Weights of a small GPT-style language model, trained from scratch on English Wikipedia.
Size: 16 layers, MLP 1024 squared ReLU, vocabulary 1024.
Architecture: LayerNorm before each block, rotary positions, biases on query, key and value, untied embeddings, shifted keys, value embeddings, hashed n-gram embeddings.
Training: a variant of Adam for these matrices, 630M tokens, 9975 steps.
Each number is 500 + 25 x the weight over its row's rms, rounded and kept within 0 to 999. Layers, rows and columns count from 0. Numbers have three digits each. The size before them is the row's rms in percent of the matrix's.

# layer 9 attention output, 256x256, rms 0.0891, rows 0-191, columns 96-127
103:479510495464519503502552490508450511505480492526521511484508507523445560465511490565510485509500
106:487514482482533524507503528526516500488511482513519499522512475487493472462464472542519515489480
107:478491485523499527504512510526529499531481465497503515486494517486546520470468476547493454531481
104:487497492483476484488500528509485505513486555452481467539495504536512523480486517541515505483477
089:515463530541457501447575509476507483577497524482507486506535485492477522488532507540534551495482
083:513470542498538544516527514492517460566483512492506463483504433463523508505494511495489523514469
108:472476498487540509547456492499468498493513476528527507486489521461482506500479456512524521499517
098:499476538507492552472467542489499529503528486541540523496538480466520492500491483493536535481517
092:506528456501512488504454514502502492503484496524520535506518461482498469523533499441471477507536
100:506505499491516496465540494559461525478534516525512488463480508488462481476504482484502509511467
086:460498554476458520495485504537502479480520433521514529510497518483470512519506475487531515500567
092:507499527519485507486482502493504536499510530488501510495519492505483514501468508505565493504466
093:497480538514480510472495516497495466476504503498500507497511489504497491504477512508480528506507
099:501545489494506501508462513517480489477474544480484534523488481531494505532536508492461495464458
112:504525503476499487507505493528508490507533459504483483478523494503489457507505473495471514474493
089:498490504482477463551531513476502479496508533442485475519487498499485522507490502481498503510498
094:513464517479546488500508485489472487510506488496469490506496456538522495493529523507543532493487
089:522499531552471494496500545475505514521530522505481521478493557494469479540499520471480488485527
090:503534518492502523499532526522517474475501453521511463480487519495511484525501497521483504510523
099:492471497499498524479416529458512490483488488519512560503509484471522491476466488507479485474520
086:484492497528494504498525506469519512514486506503511494509479477494520490488503486488515462508471
103:502477498441526518498439478460484510462464548491472470504501442530492502473488534511524507487475
104:510459529511496499480493497516479483503469521498476493498488527525485517514485517517489525479488
102:515514503513506470518522519466482521522503484471492520521485485503525476520581499482492486499529
093:504528488534537484533494473520496499447533549491493524473498561496513514454511485428471497499499
098:492508497470501489519487453452509514449527510501515491537500463520495531489486523464507520488510
105:495508500499487518496502509538495512487505495536533547505501522481461502474481491502501481492521
082:502505432498522504491454510489552540545480542496502510483547432487490491448520485481528489488475
096:495554455483501479505566495525545508490531454495500504476491471473496465496495480479496482484566
091:466504479449524468481570489513482508476497502508510475538477481496452521479515479506518485546508
096:512515483531463524514507512502503497518448529496519490489506493490477514467527496538493479541442
100:508484529483507510499515479499495513514496482504472504473492509505503460511512497529487525495497
089:523500526520489489509504476518492446476511505469476473514515500519530531493522503482480536491520
096:521458529499517513494476491517507511511539501518497496489536524487550519507442525529519526510481
110:512498504571495492505544520482538481513531455502523487479462540464535485491504475470498474521563
106:523467482506531464512503503533490487486529511454460499503498503513489493498510530515450541482497
108:513497513506431531469529500524500519457518511525525527515546532513482537456481486537492462491520
111:515506454462494474524485460516486493484497488479452525499515490534522517554515524488463496474489
082:465505501528484483528470506529496508501528459489508533488512544474499498491484506454512515503512
098:483533506492491474525496497517481531456492484479486521500481509536489500525530522477464484528509
100:516486508540483494499477522481520500492496528479504453495499494491489500508464504490513511479514
096:504492509515494515478495489532502515505537491522500510485503513510506482490517498489487512494530
099:522499521442530518508467495474481504502512485521500549511483459473523470564500477518525540518553
089:436504532567447523517512529490554524557538457501550510484491506472508499473526471533521454503485
106:494470482514549502509501498487483480510502470498503529462501537485517501512503479520475457524496
088:500521496501508493513469481475531498507512510495479508497492495493525512478528488512486483488521
100:498574471478505506501434542517497469507457484513532522509469509469515451503502497544474487519516
123:490507520502487546507473463523480481443459516522489527517538471524466538504465519500480514491448
109:484478501477502516502519525555503453506479504520499477514485474487489500491514443529510521514496
096:481526530489479511488452476516467507465500484523514520495475523494519470492509532449502479506513
088:473453507484520508493467522550492481528484522496487488483521488465480496477501484512530550492494
085:488515477461535497539493484550525495496529482475499467471483505487489489502484524431483518498508
092:536509490527502485509547496489475510498507456506485496496497517510500530486505508475482468545478
083:470496485489472503533525483475477511488467515474522519522531468496499495496497491488536535500504
122:519533456511522492516478507503497503533501502488504490470462499485551485518527512483498466524508
105:532533514492513529485477497497505519517469528530492491527544456530542506456501526535529499517470
110:513528490479491504482541498514462479456498506519511506539538461502455545499510500488534525499469
112:499544509516475490487490512523498583528518482490509550492485523500475490527527520486504529487528
089:497463498462516500495511507429519514487473496466474501546486477534475510532466513500536542458477
110:488481524531499514530479495492469493468479502511490502475480544485479485553467498482439509486520
097:505503487513478497518503486540513482481511518485503495517488475497532506456530476465455494499526
089:504495501488472464472504505484482475482491539477517485532500471503497492458412537487516489528463
108:547488536547470545482480535486508515508497536526493562494523472489522523486516485515487504506523
105:513485501488529509505497498504485474479482506507489470524506487489537515540470499483529529501475
097:536484540559472494481531547494525517537509519514486480507490539508567477493462527513513497500482
097:507481521539481531457512532461512534492483486507517501477523495498501503487495478502530508472541
105:507506525506488517445514515513526521474506501523528507493444525484527517489489464503550465496526
085:471531526518494511499553477546481492502473482504514511490485498523479531477511499480540466547487
086:534497503482476507472503512500530500472512520484495465490495523515453531464470526498443466504469
104:520517470543470462482563541493539514504514499468474462506456537521508457499471518437497488486536
094:478530505490492503535475475508531506499516533491490514513492521487506490530496508456536540463507
098:512508504487511502483482519456513538481520515504505535493484535491486490537498489477500498487497
097:501546493516470495504530469515501472502490466509517497477465470495477492529485487475476517517505
094:489508541515517509534510490476493498504520475517470501493530504524483485485516493528512516472495
086:475521510527488550492469512550506518516499470544544499491556435474491521498522487500530529473491
107:475522478416547483527443471525483534503497509516525500481458490498527516508536509462476456496492
100:507457540478463490500524497461467509490516514501506533529498489528494485482498498553488476494515
104:471520476477517471525554491520471489458504474464500527483506478534465538498521528517467490473500
112:524485528524485521493475520505505495527502530516489535523522478510533487501502502525502492513480
093:517489503450462514531479465476524509475527486485508445518501491474511510518510507493522457545482
087:508529522545511532502532499468510506478513507526512513541538446494521519512525456502508494507494
085:498528509451517537473509512553532469496529472519489502502530462473469508480516468510477536485518
083:526516458507520467487539511494475481431522495493494492517511521501495486503420537485463483510521
082:485530551529502513480553510524544517496503497511488471504512503500503506487454515548460513468488
110:482503487472497523534457506567508477464500492493486523490539485488485511488568475531501482476556
084:494490507474543515481490484495509495531532517541524488512494495484528489449497481513491509502513
106:530501506483524482448521491476494493453507538482481500489467496540475514519487524490476491473484
106:474486490544522489532494486494467483476462489528484520512478565491473497537504486439500521499506
097:494490467495510497516505497502510480533484484516511499489514472483495519502507451501490499515520
092:514468510531488522499486513449527529521493502538512497480500515469541492487532491498498503497503
100:516508479500502483531527496503492445505511504468495478479496491463493492516525486476511528513503
106:496496496469457517522506498513512532520499444500502495519542487518501520499508493502484464499506
104:489483486479488471497537498507494529512482487477495507540489490530491502522454514562518492506507
083:484516504451535501485454483499474496463502496530499575483473508507472527495490511507482486443532
080:505474512507512494496461492417486529549475512503500510503534495515487495522551542480480536503500
116:490495495516525451553506512501493474500465512458458517458481479500473484524511516522500512484529
106:502501506509500485496485474479469515462510494489485464509505532553501474518506532525488517521502
105:521507481512495500506479525504480475509488518524503511515495542482519506508524473478499497523486
095:523529521501500501516519483463525521442480532479486497543512520551486495478466497491484533495487
095:466537501498491511526472448539507457458518500552552517555505465468532522477478470486500514479505
091:526500489495518460476579482520472452506523459486479466468470504489484499529518497505488525498541
083:534476525520551513500503512495503496491514535525490498489485530506517530545456493484466515512517
087:505458514554499493486550487468489489490484502493490473543504493507484514512465511493527467506515
085:469542469488510515465516553519477489484491492528546553552486484482476483477465479503515467535526
101:494511495496441488499484512534492512469515497469487512536499500511525491508510523511465494450565
092:490494520488491485518498476473525514492489475478496486524517478505516502481497504495528479485472
088:511557487505518496498487492494517539464516517492513483445480535501499527544470540465458443522514
094:501467500480531481476545468494467519552491485515490464476457495522457527534500527490473480515534
101:502490490512521459501508499503475517547515540472500476490470511499512508480498531505514511492498
095:491458538514469518461479532538469483491539486553548529517511528458496535481516454494520537494522
092:505445503519492461489494514451503523525505511500488508534505506498474483478472545501509464490509
102:488477529519527544538493524473517489521498470519509540476505465469545463505547482487523515519517
104:488498488489466520494500524480511498472467513491489515526534479534501482505478505539513495467524
102:504502460452551507509462460527504501532509488509487445461504497516528494519557509462484497507459
088:515497517473449524534526495512507537497496505478494512488538514526462512502499522519501511508468
099:515492479471521466465531496499484519481519547482482438496524523538476514514507519506529529491475
107:503478505537504511482523517485483513518514451532511549497489477457489485507486480468496482541542
102:511468512510517479478536486516503488458514494466472520498430542517513467524456517457475514493471
105:495524495536485516487512501527469525490514540517538490527503507515512542487531506456522484531480
099:467488500516537497522531438460449520482476527528510499513533477525507531489490492521516502516442
110:485495499470468524483488512485519531516491466516523521515524451484494508493451513501496466512510
090:508527490494488465504551524523485429540509541480490523514534483514490491493523530535480504518512
094:508515491550467523501458533469498499467467558499497520561537481501526484529485503494535526463492
097:531536540480483513497483479498532493490492510472458564470499488505543419529484493481464539444540
082:456486503497443501490487488535546537543464471469516451507468494485482521497463519513481495517466
091:495516512524511499502489500488527535497505509491499463520493482487510514486481510455509511504510
096:512462552514490509465529488460503492505527605510509486547533484508507547475514499519506558494505
085:473475500517515495518508483499506490507490517496508490524492486508493553525470490455531487500467
097:495539495485507478532446440469502519429475489475475513485500499540458521548486525458435489481515
109:500501515506463506490490528495473524538471483510519504481507539509452524521489501533470456511532
102:507514514510450506462504525489493526476492484500512492549511475518522500493536512489519499486495
091:526475548486522498508539508456465559482507456501461528465477548519471522514514518476472543503535
091:511536466488489496513496497478509513485499515497527463543501468500510493507474510523530519516541
117:508491477496508494490520527510513442489501549459505478508485495464536472533518504533490507499492
106:506498510522535484509527512500477494511510520512503510480500524514481504490487503507514550483455
090:492520524474525515504474451506457509500534505546517498496489509500495502519472491523526509496504
095:512457483483473487467492517482504511503500564462472469506504469516472483491483561521469472514483
101:541499509530494510466494548435516520512505523511516487488487495493547466484437477516559474543520
100:481519530503501534492493483497490524510468507535535538526493485473494508463534463481528478514489
086:490477493473498468518488496501453476493476557473504489493445499506494484541508533476516484509495
090:520512492534517526484550518516541495537515511505492536468516539520523510480504496493512490534489
094:519508479470522472475498466477485543439496522482478491484506487536452505506478522529523495480479
086:492513500513480501465490503496464474500456537480476479531503469534482507534542532494504510471540
101:486485495535527501490509486526518526548488449497486510447467505460498478501528511414523476523502
106:495489461482529493517529487502494499521527513479502444476536478520471511447519495533517477515447
101:499492514497498501515503475460544502526508495471484518498506494512500495520492529506459516524488
093:507524496527492482507532535539520508530517468479485442488463548499517500503494499496488526539484
086:521466533523447521439509530522538473514547513501514536502543519486503505466535490531494524501529
107:467502478504533499503496466470502524509489468538524449482496503498507545474491442502528495503496
127:509499470490556468528484492535458447490505462467474431445479547509468495548566513528480532490536
103:468473471478494482495478483512474474479480517482504482536484495507489503514514499534531491458514
090:503490487495540487515499505495480469476477495544503522549510521493453534513458496524509491503501
092:480506457494463521527525500540550526489530460491518461488516510510487511508521455444497494500536
092:504496451524519536509448503528513516479493490536489514455536508470520470494480447478468516501460
099:496513538556501516503472522485502505500525522524538536515513555483519506494460483528475493527514
125:512521487516489482492515530486524496535512524475505490511471504486530473486490508492565532522482
111:514499474490531459498494485501480421488500498488472499483545521512488487491467501543473489496490
099:513495499541461526504486507489565521489501464518501513530507482478512503516504497506501472488486
103:489506460432481496505488449497508455468503479490501526519513501501508490476482477510496518472493
106:473508512518470516453540516556521486512500467483499476488526512510472536480535479519473493491512
097:492539462486488479532519524506487517491485543495498538503500521547499478511526521509501506489493
106:516477490500489461487503516481517487524479535430461504523485475520504482505471531529499529504476
090:514497483525523504519532487475524510515516496485486494493538471501530498495553504460512502490486
099:513510492461496479488491491511487471436521503470491481495435511508503492505491506481497499454552
107:479529437475505485507475476552499482513470480496515492494493464484471470475496505455518478518506
109:495447536543498490499492532468473457525481500518529569512470514474515496526492475507487462547538
105:472505528545526496519517512500514524528474476513502468478442540486527472530520465489522478532519
111:500453450448514487533476505468469462508490535509505473487514459486487507468495506509486448540496
103:473497502504522512522496480476502487491477490482506521496501509508514530539525470521493551468505
108:532478520497513543483487512523495504539536512533538495488538519473490532470481501558527507520481
090:516495496465500531522468477498457501463488505525512480519521461502496534518483520494492522514515
094:491463504515533487478536501504486463525506506524524497491473513479488489500512487497516522530504
097:500498530527526477471568473501481507549494515506487454466470500509522490529504499464529513509461
100:493490480488527455493550490513486487513517479467459501512478528518489484529472500496490498491502
109:528492519519447509481513521492523480490511507489493522525518505500523494466483509514472468507516
118:511540536551463496481565532494526544551534474482482474485529522542516461510543518491497497520502
094:478443511529494490520478510531495504484543466515512519530510495473503496510488502513549499508559
083:533455568527484541488539517456522497506512518530500486548513513502522542446476468502537486512473
091:483532465444512492528516462545493496536510512484491467504524437517497488483549508532508514535480
102:496516500508481530494504486524519486492491483542528503498490527468485531497510477434514538477538
090:474517494478505508494458472545535497503492501472514454493503489504505509491464497513534543495435
103:483507493558481475555512542527499481483514479478494542524502527488479477536491500477418487513519
092:456491484478496518564484519536491535584510469517509532503534486485491491492552486527500460520490
112:494520490480502494510505518508484481530466448501505476475462519495495502548494509532472482530510
092:516512505464480523496471507507502517530509504498476518516501464497490476559535543484488493510467
109:487475475436479487498484488497507508495499502447463481505526464519475447484529535508513513484518
109:472572497476470508538520486541510501484479452495492504514479495506481488519490486499488502476497
111:504488541491452511461530495507529476476541534479503492522539487518474523504448500486484523460530
106:491480530495482486534483510469450551552502484499513548496518502503432518535525522528470501541507
076:486475497485561506496479484470486510493493489511514513500466557495500534529505479491466505486471
100:519469476538517481493489511475500521516491485476468497492506508502511502512490499530532497485492
111:484511492503498501531486507545478537548495508494501439497485536507501535494559508531519473530496